python train.py --n_layer=24 --d_model=160 --d_mlp=640 --activation="geglu" --tie_embeddings=true
Each number is 500 + 25 x the weight over its row's rms, rounded and kept within 0 to 999. Layers, rows and columns count from 0. Numbers have three digits each. The size before them is the row's rms in percent of the matrix's.

# layer 11 MLP up, 640x160, rms 0.164, rows 74-185, columns 120-159
102:550468537485512503499522512465514504497479526517497510529488492499452466491503511492457515520500504527536509502499533538
086:490480468502500490506505513512496527517494487502476536485500520523507491485490479493490547487497477503524532481542466455
105:504441499504505520484499506520465492526508515502477507515454497499575506462551476471532475506499480519491505466476531502
103:489489520519520533488528480545480518487513502477489490506533473520537445475503508444519483498481517465521485536510484452
109:505482521541452487501442467481535491507487518521537535484468474481445488525493508514530504488538518510513528498480483519
103:452496538495508455513501526530466457487492509538510525482482511509496467500461483534461484496518524458479460461573493532
110:519487474490489498475545525519502491492506477507471523444517471478460487505491536490456465484525501513534497487446477521
114:538467477501458484508507508524494517483476489516530501538511510484455505512492485529482538510504504458510478504498500506
092:507498497483496502482482455475464538515535542540496510461489502504517515514482541506499503535496458588541481491542520511
091:507470504512534499460473454507510532477511515495489517513528523505462524473491483528537517494479590525527491528474454491
109:543540493468497427482486527528538502487470483518532475503511490488532502524536509505478502502531462518484503481501505493
089:503473472499504504503460519535499501480494514505502503496460525532483473546508499504485483506506523549513459495498472483
104:445486474474509506496501483539423552473504482453469513499527511502547490491481537508492523493511536451469491504499477486
063:486459498498458486498498468511487489454546518521525509497485481481497453534518508480473498530502430460495510478467493538
091:473517533475511522513494477488497513477475528480487513499467510521522513514526457519473504443491531507541510522533493512
087:549476478527482464551507480489523513477510491481487543448462511514497463464491539451484492542480526503494512482553488494
104:545480531463563494508473446478455479476490484539508480477485502525479541495507485500527498490530501487485505501482466475
119:517504472518471492484467511484489504478545497523496486513528519510473483470493496435474495491481533495519463530529478469
107:555435499483436534482497496531527511523506501508504511523503506464500511483495471569463506536523512545467505514542513476
110:477536480481502483467529508466519528476478488518508498508444520494501483464512506443540507481462476502519533467465465530
115:436497440496459482494497496484501525502493514488529496529533470455461436479470460501526484496531511489478490487472455460
094:516505486499454486491519489493489495510469525481530479498528513470533510507497505503499481534487496467540505514476493488
098:499456504554467495511512531523503498516535494533578535479521513503489481489472527453504508471500506502513509477491555467
107:519497488522525507519497468493446537530511536477478515539532492474525532479515486456461551483518471535498478482484530505
113:498478496520480546506520511540493516495517485498512497522493495464465527466518517527531479518471476469485534493534505509
092:477481493549483526536479492525556495513514469487519467497508468493545505505529542525490486521515489506468514509495529526
088:532496470501520526509444480483484503485500443548545515482477485490527523541501497423485496474525502512488506531494532551
101:534540493525494452514476498499500514488527501473495517529489549477486529460486512467462536510506497470485516473508497532
098:469485507525428491503479495517484515525477514473484499463465531496473530536504511503490506521473481486493491527452465523
079:545499473447482487531514460501516509462500499489499503550472513488484488471473535464528468519434439516518480487495485502
120:494479493499495538480536489490500480477503453506531536503504510477515495475458465493523472504568457520491504493475496505
125:457472535497545495515491481529485527495542487489512514520498509496486494464493493500515495495485534522464534505504492509
080:493507522499452458500508509509512502518488493503529525468517492540525515498468472501484491465467500467544497472542529554
105:484541484506458543537496500427524542517500513497518526482487498474542473492537509502508492480552493545483496522542504492
090:505472523520529519480551461472484486479530461490485480526488560502506501519451504485548478521473512500544486506473459524
097:526459540496524509501494497509466492481403486498499441503500502519443489474540480559470488537500492511513493522495444519
086:468508491528493473484506499503527545517501495503517462566510517501484510507516450507505493484502561514494482511492528506
082:513511511523530494516457497513482540472492520506505456503477480525487551518540497509485484466471534516521515497568523505
099:473471473495540501470496490541510489496498479476479513517517506516497522480500524507570483498512540525475498469479484507
097:495539493511457480489523510511453531498502524506555549492508490497474508491490533503484544528494496493517543486519514502
108:472461499483547497484481503497477503525511518479537475495480518470548513495496534414522511477491502536499516464489520498
118:515507523459530476528502493493479505534481510491536553526477497524506474528504511525525446542519459471506493534458515480
109:499484443513507498496468515486515504475523501445494504495470473516471519533527453491470496482499493517505501497488500495
089:493514470483515493469509492510504505549533491523536528495533510515471512528504476521490536489461526461528527507486458442
084:549487474490491510502502515507530455483464522494505469471463479539503508470476498503485536496542493511500463524531527512
088:489458487497557503493476465543520546505538503498482498489560454485492526462520476539478489497530530459513502513505482508
095:488488538497503501527555503506537428510504479485471487508497470529488481497504458482471483503508528512552512495493496503
103:505474477483501491509496511460478512511508531522491449494504513526491533492541532529499498542535503517525509523512495507
112:512524500495487535448514480507548468474502501489494504491490596513507506515535513545475496501488490480516546481543516537
103:532487547492514482479548515453512541465518514474471524523511442477569481497527503554501520497460510539530507503486529506
108:472466472506506541501513420505535501480503504461518517496504473523515509458496490543506498515528481470449486544523515521
088:492495497519530512449468513551480484486505509555536505517459501520530495507546516516489511507513532549510511474507511497
081:525478461458508478500545553547506501512510517540517491535517488516486501499540482486509552505505497558513487525469507443
088:489483492528512519510478522474475474440521460510476559473508520527481530508478488503525513479523533513500490523533516494
100:501524498511502464507509529487486482515473497451498507497482481494504549466545480540476494515525525488493543519489507507
088:499516500535543493492483513502511525455498493529464587497527519469534476525483525493464501516462455533563534463505519507
103:501482477559501525495498468505511531470518496475536532505517512518538505528488499532538489474495503543534440516491519489
100:544505533496463448479489526530527500522507488480517530474510475502504502507533514479525487528511521515495433463537506514
105:494511484482449523507534489536487508499491497507494501512503471497524502510518517474515534524509530485461515535555498514
086:504484552494509478507463529541452477491514508471488522538490487507489445498482493495518498513458492502490528487468522496
090:496486518471561501513512508512468448492487492507473483469527487516487516505426480477524489472525536562505509521523495500
096:509500509524546505517545503525517490421485479503514515545493464495460487519523494456512508465504510498497513481508509482
105:517449488536514510486472485500459517558494491532477515557488544505503533501494472502482470481469514491507492487526458471
092:463493497488474473562480477495538496502529514517526482465495491468534506495511499501526484505512513538504522527481525503
093:498481528479506482492431487435529525503502534525516507469518495510522445473470487470476508486493543520489479502509517466
105:463503509531467454478515473533494483497484456528514503522476439506452487500492507481512522496531489502526491535511513525
097:489500520472515532429500507514506496489524553481477508528467483521513506487512495515469536506509493505446476468515517518
103:508498512510521490478558488436497496478489493507474491463477436451508476471480485500464499485536554517470458489503455516
103:514518476487488513519522518477476467445477491514450534478498497498428514500514509513497470477452483480509498518504518501
080:469500498543532516506512481525513506480565479492479492491488456511531483498547450498544465516533493526490511467488477497
080:496516481517514493499503553486529514499526508464511529497477520483529501545488511506516497531476461491466581532508466465
105:575537467489466508497466442487516513461487498513442475529518524464488528518518466488469492490499495479527479499491509533
085:530523495557491525487528511489501475531523538485497456458529502499504515484512476470500488511481492493514502443501492522
087:487490544526510498473552554505488477530468506496451541532487489518486500440462453511472511514466505535494509472534528501
095:487518481504452501484478509510481483471487499544499513479500509479509525479503491513482505501481506496521539459436520552
106:532489464484523493484479516523466478486460505507518506518550500524514551552499507464483517477534509495516492510535509512
097:488500486484490515430507519568529463497502495477514475513484511515475444482540468462479494488534534475512486520452478491
092:478518504507466514500485468453468512509504537480535486485533509516509491453496538512510497489488493474498493475522529489
092:490449469493465518476544496511494555481448507544470521507517509478532479524503525542478494532473537500485518479515533494
106:515506469483486474459484527499493477515501486536519518496463495505527473530504489562460467471503499521509516491525500507
113:521505545507526546467526469553525511504480501535474447454504471482526500469488506485533517517483468502506509506469501500
107:489511505467474505524502507515564512513488453535509518449535511481524514535486497477488502517510518542525482498484537475
102:488521467510482512483551530493472507525490485470450508521437482518535496521525517476572493480474489522515485516536502497
102:489517537569461486513514501515532470525470512542514483524488520446475537483497533483525524476526522496467548468470480540
098:484519508525483487524530511511505488529508495495513525501472514478474480504494508492512531485482540457493501522470519498
110:488523511507554524541475544465472459509468490454495454533519514523513538468484482450538473498479485504525510515466504468
087:503488475557521516500474492475432514512523460491514496558485536538504505511545552504504517497495515476482479498493485497
106:518484532483516499497495491506518459498480488488497458477520459473483490481483473471464496485539528500530517531579489523
094:455508532513464517531543520539503501486493488486489541518494501576525472488495477516520491492493493511474519477555509518
098:471551532500483496534469482527491497533476455518514487498505518499484485474498501509532496475498536526472484583533467527
102:462498492471530513485493522523497523469511503497504530512480497574443516504544514503501509506544522521510486455520481526
091:471487495515495504526509535460478485465490490517468536474481498493480444485515526505527517489483445501523479510515501573
109:488490467481495484493557518494503474515493508507501510497524500523507494474522472514489458508504494506525480509527505502
089:498508514481472543483499468534487511512484468500488466494464509487498534544517510505549556497486530474472521507540525492
092:532485497532523486523466489516513502490508497533482529507525509506490451559514462522477481458479527527491500489488479498
101:495531520450545530497489497470492487505482459514452483492511501526476518518467477467497504499536498533507518491509478523
110:497499496501459477526527484493492494507478473499500462488480499512442417501483499506476467508449466516504499524526506506
094:492461515477507508486493508540469508468475560471482503532490477459505518497502501484485472538535525494459511484506487515
074:484561515498488512512491517488471488492463516480490525497477491539451459525512467460486492452484475505559474521476495516
098:529448466468474504498497501532533518491474512516469509467497511519502458502468462492495493530454499527469525482514460524
121:483493493444548479504504517504533490501521524559476497510458535478464478503535492469517509508510485509499520471486499525
106:501490493453495473491460505472446528510532540532515479547479491469511518507521496525461522538524531503507514480543482479
098:586488481505491499475504490519497443503511509500497472475486497517456505459543488514516480496445479509448480507526531528
082:516494548574456494508538489539464482515486492496488443491466486556431516526512501500494517494508516504500522479534493501
050:456535500492475476510532484529482491511496496523450477485474507517501476490568506553498526470475480465483532451482528507
106:472496468472500498513523489526491508518541464499512479490524507513499503526519526462473504459465481434471503472532494501
087:529517562549499552509500517492507469518500478467480492539501496542458512531499458542480499514473513508536557507467474519
107:470461497490501498466531493507499486523474533497509527506534488512500478518479490497458517506545538524512509465513499455
104:516516506506438522461507454474496506501456477506533484506501508516501493482511512492446508475514507494493527496463484493
115:462521499471514480461487482445491489465477476480498493462488461479530465526493493457494523488495470531505524517536532497
095:561468517482480481483492494520503502467482510528486514510492482564490514527474476499471485517506496510486482500520513478
104:519503494499506509517515490497481505526474467488492496490515510520456567515514511543488474482492521522517504505543482524
# layer 11 MLP down (transposed), 640x160, rms 0.106, rows 74-184, columns 120-159
101:498487478461483480482520529482506501501476502520525508480530493527479499498477486488536505482462506481515518472471485487
088:501512467456484514480490501467479505527508517510491511524524505493480504517509516507484490488482469514586517467467469488
100:498514522485499531469499508493525477461489503529490513514504523514494513517495474480500491523497511481464516484463496496
100:542521501492548516486476486481543511470466516538503522505521468566486482511458473488469502546504455533455506490479558555
114:508530532492487530544471475527529467486537489475495501483515489579519514473514480468509525523491490474512520458529512423
113:518463512466522469488458465514504514527489499451505471489552508501532509488533524466527529515476474515558497512509496494
111:501541520496517489501527528499485470523481517486476466472512465498509497498504480518486520491507503534504517521540508499
105:482560507485468509502458553496533487500528561524483528526529481473467502520466530545493491491517493484506512493511477478
095:493499481462458542512500504480488526543499504523531510463449523481489499510483514530487484492551503508512532561479479434
102:487508536556516465466534506489504510460489531488499483480526484532520481458513513487496505476504451510474456525500536493
103:532440485516487540478483481492472519557476518500451463523525406498518533502503517517472508456493512480489516513527524509
095:508519520459454525483448503498467508516483510508491511513507500500473469490517491498519548503534494496466493524518495478
101:475489544547496493498516477555526468534496526513518461487466532501484503504490478487493502507531524508477501471516483480
062:473490478502527495498517494508504528480507502471491517458493478497504536495504486503512476509486468510548509525452528559
091:558523494521475437508507470526492503506542460480465533481514527522545498486486481497536508473481497490507495496488535521
096:527503514520530525526466468546500550477488499465488485483498462520521461501483502497467466547505521475441462495483527470
103:508500518493504503503533492500525475472545543490486498505480457484494506448481494549459475509492491499439522471495517558
102:475499534507524503490517500510490492494510505503480495494512465492491480454578547544519508480537465467483549470514513519
109:475571521487520510519491522521531513450479503528488457506515507519474517553500465489517467494469532498549527502489494557
111:514547511496502523505480524464512421491452496488541457506494495463500506472467527467486502512487480545475521505483481485
116:482516535496529487513493538518484443505493510530513508507513520492469482508434452438511522531562493483518511518485482511
093:496475524502485425497492508473553500483541482465463529488489476483465480510529481520503479509495523503539505499510488492
095:494548465502502534529472486503544471474468502519453506488495453513519487445513522499523505502485499511498481497531462521
118:560492519516465503524528529559475482480481472424513506529510494500476449518500472462526564518510506536524498494496510524
108:513558486503498452526511506502528510485491517482486529505500480539477509530470543536494529561520495450495510492509480490
092:515508488512513490515520512539460498502499499472500527585513470510523504557509498481489518533478475537529524481500489482
093:479498535516484472466510508514457472505500518497513505488507478503510509490474494506537507462482509490517460530523481448
095:487471465524534556450484552539513495513477526494523504467510480513513494502498487538543513477539497458489473465465481530
107:515478523493496475483520494498482479457490503463526499480518433466476552471538502485507511483484540500482542499501553516
072:583502511472525475504514495518493499498514481457491512528507524525483530489516516494545493508503501478517493494507494456
115:518497545455507473529522524516524497520528493491515459495526511504503463486497480461471497483550513488526476490495494494
122:502499490508541517526514525451490501541430525500507503499507541503472471489483469502478507481493483501496448519456466499
087:468469496484486505438508474470469532498464534495508510521471461473514504530512489491542493480489462556505528467539491529
100:512433500540511486493533521478471502526520541482543455470492506505507499535511505492471464521465552471520492505503470491
098:501496476475521482467492494523455511492506494517528515496536475469517492484518499515510524534516472484506469516488503488
094:517510461507477506523507468477494469517543490512484540543495545460504504475508522467519514442488525495460512528511528521
092:494449525500478510520500516486541519483452499496493480518481511496505510482448445519481482474542495524501530495487536482
083:463498529523531523508515562508485463495516483473502529499493526484471481486486533508507503511539477561479496479493433486
093:508531495548497478509512464491531508488474549524497480524515509507485482524486456487509493486503514425491484468502541507
100:515473502521529500465488487491570492476516442497446481516521511489477501534506491460484466476521517501506538514516465540
098:486538498443461515500506543481494490490492503504490497512508499511468497498523487518467516547477511484478503496484525506
111:503483495456524510515452523505486494505498498516490491521479491529492489491482462497480518503479508535504504529494501533
099:517492484498529488498527476479513496553501498526469469481492527516518506498485521454504511494539496494517483508504497443
091:492466467490493504486511478519486522494482488473501461529494484514510470465505510506512499435483522517474509529543542509
089:491536500517504529489496502488547531499503470508495495509490524481486504470501519488504526511528506469519514504453495517
093:548563460494528468486484499513513490436498509483509536526509496463509470491544521543493532523536489457462470503465515524
099:528513488454503496492481457472480552540461503515484483509496513493470489475523523501539489537472494470496461509519539521
121:495508555520534440432519496473490487507470508496480510489495503465506518519488510484504516512496530509498527527520459499
105:475497500544525504455488522528498484489505493517486518496501439498495502530509476482518525513511518485490467450503518541
097:486493474509471525508493469497559502501527551542476490542451505472538477495516538485511517544451561493508476488496525531
095:496519479471477488521514497489473423560537496504458516515461513483455485524514556455515510504494522546514465486516511494
090:521493483494482495517454487508515493495508462458478507453531476525508562541549510516488506495499462529499515506485454479
088:490465573526513523516457515506502484499495500474487493507504505533504498459471495499511450497497479490499532491490455541
091:501497467463514442513509495531539538526535501477513474495495515514502511549538542487489503508511529515448444506479486475
107:529517512533511497520548487496495474500476518503567493536507442488492496460538532527562499536543518506485548481513528509
090:476518497508512477537505455516493520470531483471474496471503504557536520494528500524508523471503493511542513454531467490
106:535531495550482472504476531507480510500500511508485485490537491502496492511524517471535521521496469476534494523459484513
100:538536499510543459522501490467507509506524495502473521461513510507498494501526506444509527494554474510460479512554521486
102:513502511479547555478468532503522548527500497516494498531465490520498470461506485480493497494522489472523521525480500490
088:522519480509491526459475517469495485509461517538513530488538503450503508525486465476509523474522496513514508494496538536
100:500488524476501496480507510483489496497486487487540531526498486507516529535491511504474498488486545506517511484501494509
105:476522476551483519468493506503481502476501520510498541477478495506489440501485510518522530479506533492446521469519475518
102:504503432482456517564519463509501469484537524483545524475476469455494489466519537505503526505482488534494487524513522557
099:549509476481472487513515430489493462538522487473501484471532525466530547506503527520526531475472505473478500492509540527
099:536454519471526490507505524495507500508511519500520530513536478519495463481459488474488482460496481525490519492510515513
099:487491503486494498502520446526513401518520521493488500527462490476510503512486477532537487481530509472473449531511500495
097:481488507503494484471501531492456539523491489522521485493505501504498542496497497510492449554483538464508530527486484504
107:461455497519522522527505492501471539522462518504473537495554506442565497490522501493523514493475510520514495528518536517
107:513494528524442524526491447485498492511456489542512526472480527482496488472476519527494490552508507523544478488454472483
086:475514480520509507469515522516527491487505540489524516520484474493509496537507508504497496483476500466509537500497502547
090:532523497511445538454546504551507477511524467522511514516473506493529463485466522499487520525516524481503434449478468520
106:483506521495501543532487537488497514517535538498468492519496506536479521469508485507486506495514480499494511510518504480
090:449481459475525512470515532534507492529457499529505464495495489525482512522508478535499496472559465507503522481482499467
090:499489572490457475478477497565508545477460502503503493499474501510465459503506503500487507451507531558460490485484491539
102:515506479472495530557522520508504469529499517527498558498474465486501515521462490503476426553514499468540517539504560504
103:507549483499448505511451496482516496494530489487513534487481492514531510541504493527531522509547489472483461508495492494
092:516541519549514459534504518467508500489458486551461522469490501464504523492490530504488506528475535490505499435485488529
101:456532488446436508516511498531474486513554464504523453485491478502497514435500483535463527498535516484487495504502471495
097:503517533522472488491525469504488488471485506470533493472486460508520499487493482484496518504489520529426530486544490537
104:531518557529528491524534529537495488496534481524538476514518477491460481520499451495468451501468498496514504474483480507
107:562498503512493494502493469531500513533460481506511478493443482465481496516499488427468474476544523537533512509497516467
098:538466493520530509493559529516514493489482444495481499474511491489523482461523482512500488535507464477485493512545426504
098:505550541489500523493508446506529510495449516466504452489533508548441490480514525489473495551468520438476486523532523511
102:517506473478539505537507542526478483529502524480503510467483514484522508518546465508494482486493492459520519527548480480
099:493476475510488511545450536505489478500516548500490538492485457472498519472502496449435503535483483516497468511506536493
107:512516538497473491491493506485460506561486460545479528495525514474559469495489558503474530514473478488508499512523507451
090:514472530459502530495507517486499504508486525521471445509532500463521484528436507459491507515508494553482493487468481502
102:516472434444471527510496502463495468508555510528531497490498506519508517509495462473486484577480499475518574477497508535
094:533476484505512533497495501511542463510532504518510514445506486488444533481498557438469486512514472513476489492468475530
101:521523496450519566528508502488469558526521502495535542505465501528505535425497487497519487513528514512497482423536477498
105:480441485537538535587524486521512519504529499470516507498518498494475498501466483510494521502471450491480505465486509511
091:467483525471538482517495485509523534500510497467519482489542523550500507496497463460493478513504562506524488508463529468
100:478456501497527490477490519538544531527487493486498479521450483456486516496465484494500493447512492557501482479486508521
098:495505491550489481500492502547500510482506519479512532529473511496503488536521513506464537511530461460485487520513523494
094:516512505478468496555461465443476467537522519450538455488525495484490477480437507510483507502514485478519497472483487476
096:536470486521475474490520512556483509485497467479515475502505499516488520505533528489530424493488505489520499483490500481
106:472541522503519492528503564500495464517515471480481534468519510471534478496551473550461490527533513446507496492531480505
093:488540470513517479510483493498495491486517538473500486463514484532530462472548472523492529499516472531493486494510467487
070:502514479549480466458489522476522455510521470493497549510524468487471524506454501517470531545502523528561498490537492475
110:475535481532502447507517476504529503485486483442493503535469531511484541531507528489567506492479528510469459453526522462
106:499472479538527474489489534515521484511495479509520487510482507473540503509523503482520545476495486516529441532445509506
100:468479506501542523524548539491480511489504467485537459476502428515504518433443528534508482506489445490495485495471522516
101:491457515490511476486507518521467536532485574517502491495492450513481521512473461475530474499501487494534524496507503476
088:473513494484477473505510463489524487508493526485538493563495468468502450487483531472483505500528465533505499463530473489
065:459507512500480508475503442496529509489495493547463520475507517504513517512489529493517496492532467482501492503480468459
105:488514476467529532523511486516549544465496516522480543495505528500501497500518455521518495524515500547523480512449524510
095:513524487517521518526515503480522534473491521526511499524556503452476469490464492510478541570507537511468498470517497493
098:481527500537468488538555508507453487478532510511487522483484530538503470487497467493467518528525504559546544478487482501
108:512495500431455551524508498482498480551484472481539529488484478505505498514518515540467512501511514506469512447523503488
108:509482524503480538461488550484531480497505495518477455527492545499501493499467512524467487531512533480484443476454465503
097:467522466516540469525515487487487470507468479468500465470519517468503535475507509508516513507502510482502503499516506473
# layer 11 MLP gate, 640x160, rms 0.175, rows 75-185, columns 120-159
088:447483479506501479567555508473516503506515495465498495497484477506540466487501501438482498479469464494485532486494481531
096:529499496510480526495511476510436477477520483491500514502488485478512553475494471492460491508513476498487514483497482524
095:525498525495515519497475530476490519547473502498492479529461504485457489499470491490518463472512496542504474531492455470
107:519483491540479500467503464500531514504506518523494517429513505487502544469492511521467462484497566493459528487515472511
118:507566557504492524476522487503481475527499530516434526516530448510494474503459531556487538458521497481500507489484511519
115:485531465481520470518523517479490477492476496542512502529518523524491526474459528506576518482531497526502515514520476503
107:535446472507550471497518503488451541490479512470476511473506505476555465515511490525513499493472471529492518531517518509
089:515509528439527509433524510492503458526481491523476533534523539492514474500546525537499477458519488487534502498498522469
096:448511460454491464551486507511497498469462469503492529487494510528498526532457529472491534523475527504468526538512477512
098:523508492515511476519536476479511510518496495482496509474499469517495508493537516467508520496468496500497514514470515497
090:475486543515491454507495482471495502507517513477502522514468477503500505458494508540506481500474473534509470506494541488
105:495491440506487490476522494474449508499497511493497482525495530546480521474530486511502515498444492482520516497523486483
065:486496473498440512482525470503505502473534515509519496549510487474466488470500493558471467509502465498549487463484532532
092:460438541498505521484532532488543514477473571429458464481504478487507496515532530473539482500485509521503488530522487459
085:555484496448515499530533497487510500496473485548554552514478515470481521469489489486505532522458494470487518498502506546
106:517495507460474498487514514519523518483552498515501512464526486435473527531496520546500493460502520523477488529487513492
104:493511530524507467494511486521520488448524493463428514516507471523469516520500494517470477513484525500490568537524504530
102:524540486528478499527493548545485559513444537470493469479533519497490432494539473565504479497523531481541475530511497447
110:493490498506454522482507514474491511468528567457523494503533479495485553474480505493526504494560479496547479518455497503
112:442522531485486459529473504479489516526523482477515511463465429500517558478509513493542508510517530510507489521531523540
089:513502535480517502542514489513479529499461492493503497516498506488505514461497468533470523494488490497517508523498536538
093:497515494489487536474518455515505492465499463463474530509483490515542503517538476523549484489467531520515476523514468513
114:494512511468488485509440519553472504470487468470502467498488544523520482501502509532499520509498559468499461521506512503
115:500480537513486495507530469493485482475526553490453484494487501461527466509493508526531495513513522507444507508506534512
089:467459509457476472483492547506451480546529533510516485463529476490477479499529535462491523498512508511523470511567507533
094:497470506509485529503488468475513527457516529500455471539490501478500502530476476462470533494488461497526448482470527539
096:512468486481511463495535514515504516473514499525493529511503506495529536494491467453498522494513496511517526458513535465
107:502492487563482520504526473499495463526530483511512509518503527482542495507439503545519500537507442504449498493503494530
077:467540470511524562519506505471498480477485502494507511487519456538490521467501494489456495502464524513513496491544503523
119:509453510487535494446490503494492539493513508510504501493484523481486470531455493506505573468494500502536535504518473478
119:521519499494512503541536506475465480526504480566500522474462508475463521476506509533494550502531486463546484509479518523
086:495460458493506505500487514499515461505538499488473457478514485489545457453506484479494500513503504478515532511478537478
104:505548506457532508488531476512436498512521512521507523492526463483476525520530498483522529505487464507503521502479525546
092:526492501483487453528538485487543515516485488499509532498510505517497534489517533503553521461539491479528498492495531503
090:461461476545464486455526456513521524494472475551517499512522517502507506521526510473504512471491530542498465485495480473
087:480469474520517480473500524497475525536508467531504458526497492532453553528515465489506486481475500495533472470495489497
075:527450495488486456495516461446470529504500455483512506468482462491514507501542466505476477540498512486490478479482504494
095:512500511473449454547522466481537487481495509518507510508499565506512523516540520463496467489473514469512536477557502504
103:514489504539537553476450439494535480495478488495513495493477480509531527521459496510532448534516508464515498485493504504
105:486473496480518495487492517445493525490510471490517470506469510494510552475486528438499507471549527490544480494501512497
120:504527509478486497535518487493518556544538473525525480543510483504480548533494547534490491525482529451490521499486474512
102:510493483557479512517450517439501527521545508485503507525518459534489497450513511458539504517483470512498490489491552508
090:527475523507499528456460509487508508498504480460481547490537494487484511465504503477522500496494501510505523501511518553
090:528487517527505480472530498487536473483478465488508511536480539515509469587489510436534465511533485502519504482510496508
090:532502474508488521518521501516539446503481474497500541528508477555544524464472506543538478494512437512523516486471502490
096:548476519516507542551490480476471501470532489495509486485505461458503503528534520510463508508541478480478479489470468462
110:431478494477454510510556487515498476539510501498524445539519490496494500524478525489533493493525541493511505519455489481
110:489529523528514505489514481558477493533517473503532530522509502487514485487531509557518536482506506462480541512523497548
110:477556455508496526497500564507513473518470517499508492506502492541470477491462476513509501499499486473510502477485466475
109:522471507481509465499512508542489481479482503496497470479507448535492551498485446559472476505499537523533485581490527549
089:520462496481513456492514508537516494523528484468515505496522519525494523532544519528499481541498487502494499517453501469
085:542507509518515432508536465523515541540463488509455493498495471542466522522475501478507480512457484495507491476542499490
084:471497492463517522515528485523500497519559476518472519444530464500520481505503508498529504492512533510449512485507508549
106:505503475487498497462496504495532481483453483506473515504480499545459475503456484509539536505491461489480507461476517512
090:466556460518522486498507493528525478440508530518528470522504532527475492467499531535542456496535502502488496506493466466
104:500521535477505529496469524508509497504498509528475457521494478482477497516467497449474539507500477507486464495477483510
103:534470482539513513477526464535488474489504495464513496555471483517519529450485457462549533511549515506472472489544527493
109:480464542440503527482489482514494486473522532505496543498487503484492451521503492466483508501480543528504459472478548488
080:486494505483528547523525502493516485495502478437527525506462455548530475514536524509473521475519494520478508472518539501
096:553456471478481522542483478520478482468501487521492496479536507482487523444492474511457514456529490531495517478533477505
099:516490497519496504518499465492487458496515501478503468482489497504525484467508492491518507549529498522477467492464494469
109:515501523516530552517490520525470466528511512492515508469494514484499486422480520558473515499479529512496467501465504562
103:482524496524443500494496495508479481502514493511492512498509485513467465510496456511570519529496541488518489523499486473
099:489518503507478485519447548489540516500462535509507462524497531501495524503490501528514471503488511468555500507493521471
101:496466463517487492512487504529511481522534498478504508532473485470512522478493530486490518487483457478428481521520489459
106:502485490523466518474520511475528500497547500512477478483494534483468511509514500454494545458506509459468463491510481475
102:518500523435495494531514530501486482540511494490487484474511556501497512494474531518454463464507487474504524476511461495
116:474521483485505532493489463530516516539547499473498478507484538532490528512437472471497515478447488488497478491505515493
081:502534516490528484491487489473501459511489487438548471496553476489505508487502497484515510508549488546488494503480475495
084:458517482517512512500493531474520520477503489494496489516456503478498510488553495480511499487485521508484488474489522506
100:508513486512447459505455505448563514485448509488472475511506538541546521479520494505501478483503505478444525524525516499
095:476482493453478498474507511517482482469478518530568504482488513458527538451514508488545473505549515499487524502533473482
087:501502489501496478472481523531526473488511504491479513518479496472535518517501507446465510546532465479497511506473438529
093:504447479517523451540488515494456504483493518468482478559477491496507490483450510546462482539506488525498535483497528478
108:505495521538477458500461503526480487511479511486496497567507458457498519476522522473479507529534524521522494536496499477
094:552481509499468504517502529523486513482517490543479487514491492484495496511516485558485546526503475524462481546493459498
097:462495484514472549533515535502471507524498507507514444479486506487494503467524499514478565515489486489496540495515461486
088:458481472495493493497478538511493504493478428514519497528488535503491501539523515499494510518493505466504525503469484498
094:509506506522489498493503518575509506474526500563459485467504495482512489547488475527474519510521497489466499520467521507
106:476463539525490479437500491496462476493494483501455494500487496444513531501529521487498506513476500507506510461477480458
103:506520458495511485489472520540475525485511499536543512510512442501478528492519490479536519483528481488492516479501516476
103:501447489485457509534480510502523482456499450488489499471491489491489467498480526555530517493500458530509480507492500506
099:480531530510466528490507495465494485498523539501515504483488441493460549503529474512503462448475508451478508531475483528
094:448530506481538524476516491442508488526494501514490529479494491500496495443435505512468498502482470445521485488471549494
104:475497467499483542434500464482494460483451496501500522509481458505526472477511459484518516476521478481507502495547527512
092:514516491500490484497491504540492468481511495488492520525500476494515451517487492497519480538498522506504468513466527460
102:509509487537546506481474508500536535531487500462521484514474481519478531499483528483546525513515489479435510491547525496
089:532515479511489493472484517438468503511482495509492534525503475521528489463498535533506486483490467467500490478515517551
097:497507520478503495462547467477480514500509484508529482480464509526519458475491522479466487534473533498465502493489480508
102:528521469488495580510503517545510482519502490504509478509514494533465483471462472514542496502510497482482511499541527484
088:478507478533472524508507474503491457480478510497473475481490509508500486487470539497529511518459467534506528485547485545
098:488520499484469519513443493541515484532523526487518529492492551515495550487450523476493488515516507520490495497533477483
085:426503487469472544491483543555493484504525483510526458477503469542468494523511482453490520507509539510472495523503543512
096:513511496518474509478489513485558515520518487519516497510470535515544526507557536510500537505493479452474490506520517529
098:529532492485491498549490508491483509508516489499500499464472523472475471531438513472512511488476520462497473509487513520
109:509500455522499514493515484503520505476478490465509459558510469516475432494466479432490467512509461531470473558477500477
098:504487512511520496555497523461528506524472492500499496544539516475529451499475493525539488503477449486540489529487494510
073:470462502547508499483447487518476523491465488528513507471501497485491491503486484529511488476475474485436483490461450489
099:500486516505507516520484509523458469556522532545515485502497517506496493465518484488493516469502520530535475571525505549
116:513497505529497515493519481542561483492508495473508479534485494483484499474582501520531517492504520499530451507532472508
108:512510480529504507503478455471543519528530525507476466526518455501513509527552493492542521493507445529473512521495520507
101:467526485471524521557513474486498478491479524455496475484496505542500541500501514527542473497491524464503532503492494504
083:555497505522503475488458500516518519494496519461485560506467536503506486507540521532471481503521493482521472467505562532
079:519505469519476480552549515463496462483492474483504481455544526498540509517472533532484518498480518498508474509508489484
111:471532561517487513500531499492459483500545529477478529530482492496497499475465507486471480492462453496485495529481552515
091:488540479509454510491523477506501519485468554431480510454474453496491484478481483473495474471521484490459501506481516489
109:472487466522516514482505500502518511480491492537485496504500469478535495495492491466473530492486482529504556493462500483
104:512480493471505510515487499481489478503539507468517495512515449508443545490501524455504499558512496507508497472524498532
111:509523529513491542462502503492493493525484501472497500497442502502483456494438485498483527480497546513486492516467516479
092:474484484543458532539502535514509515488524506494511507472533497485487498517489457485476446457500544482480463556507494476
101:503492495479501493475532490516495506498528470552495523490476471496494506550505561511488483509522486560541515529488525524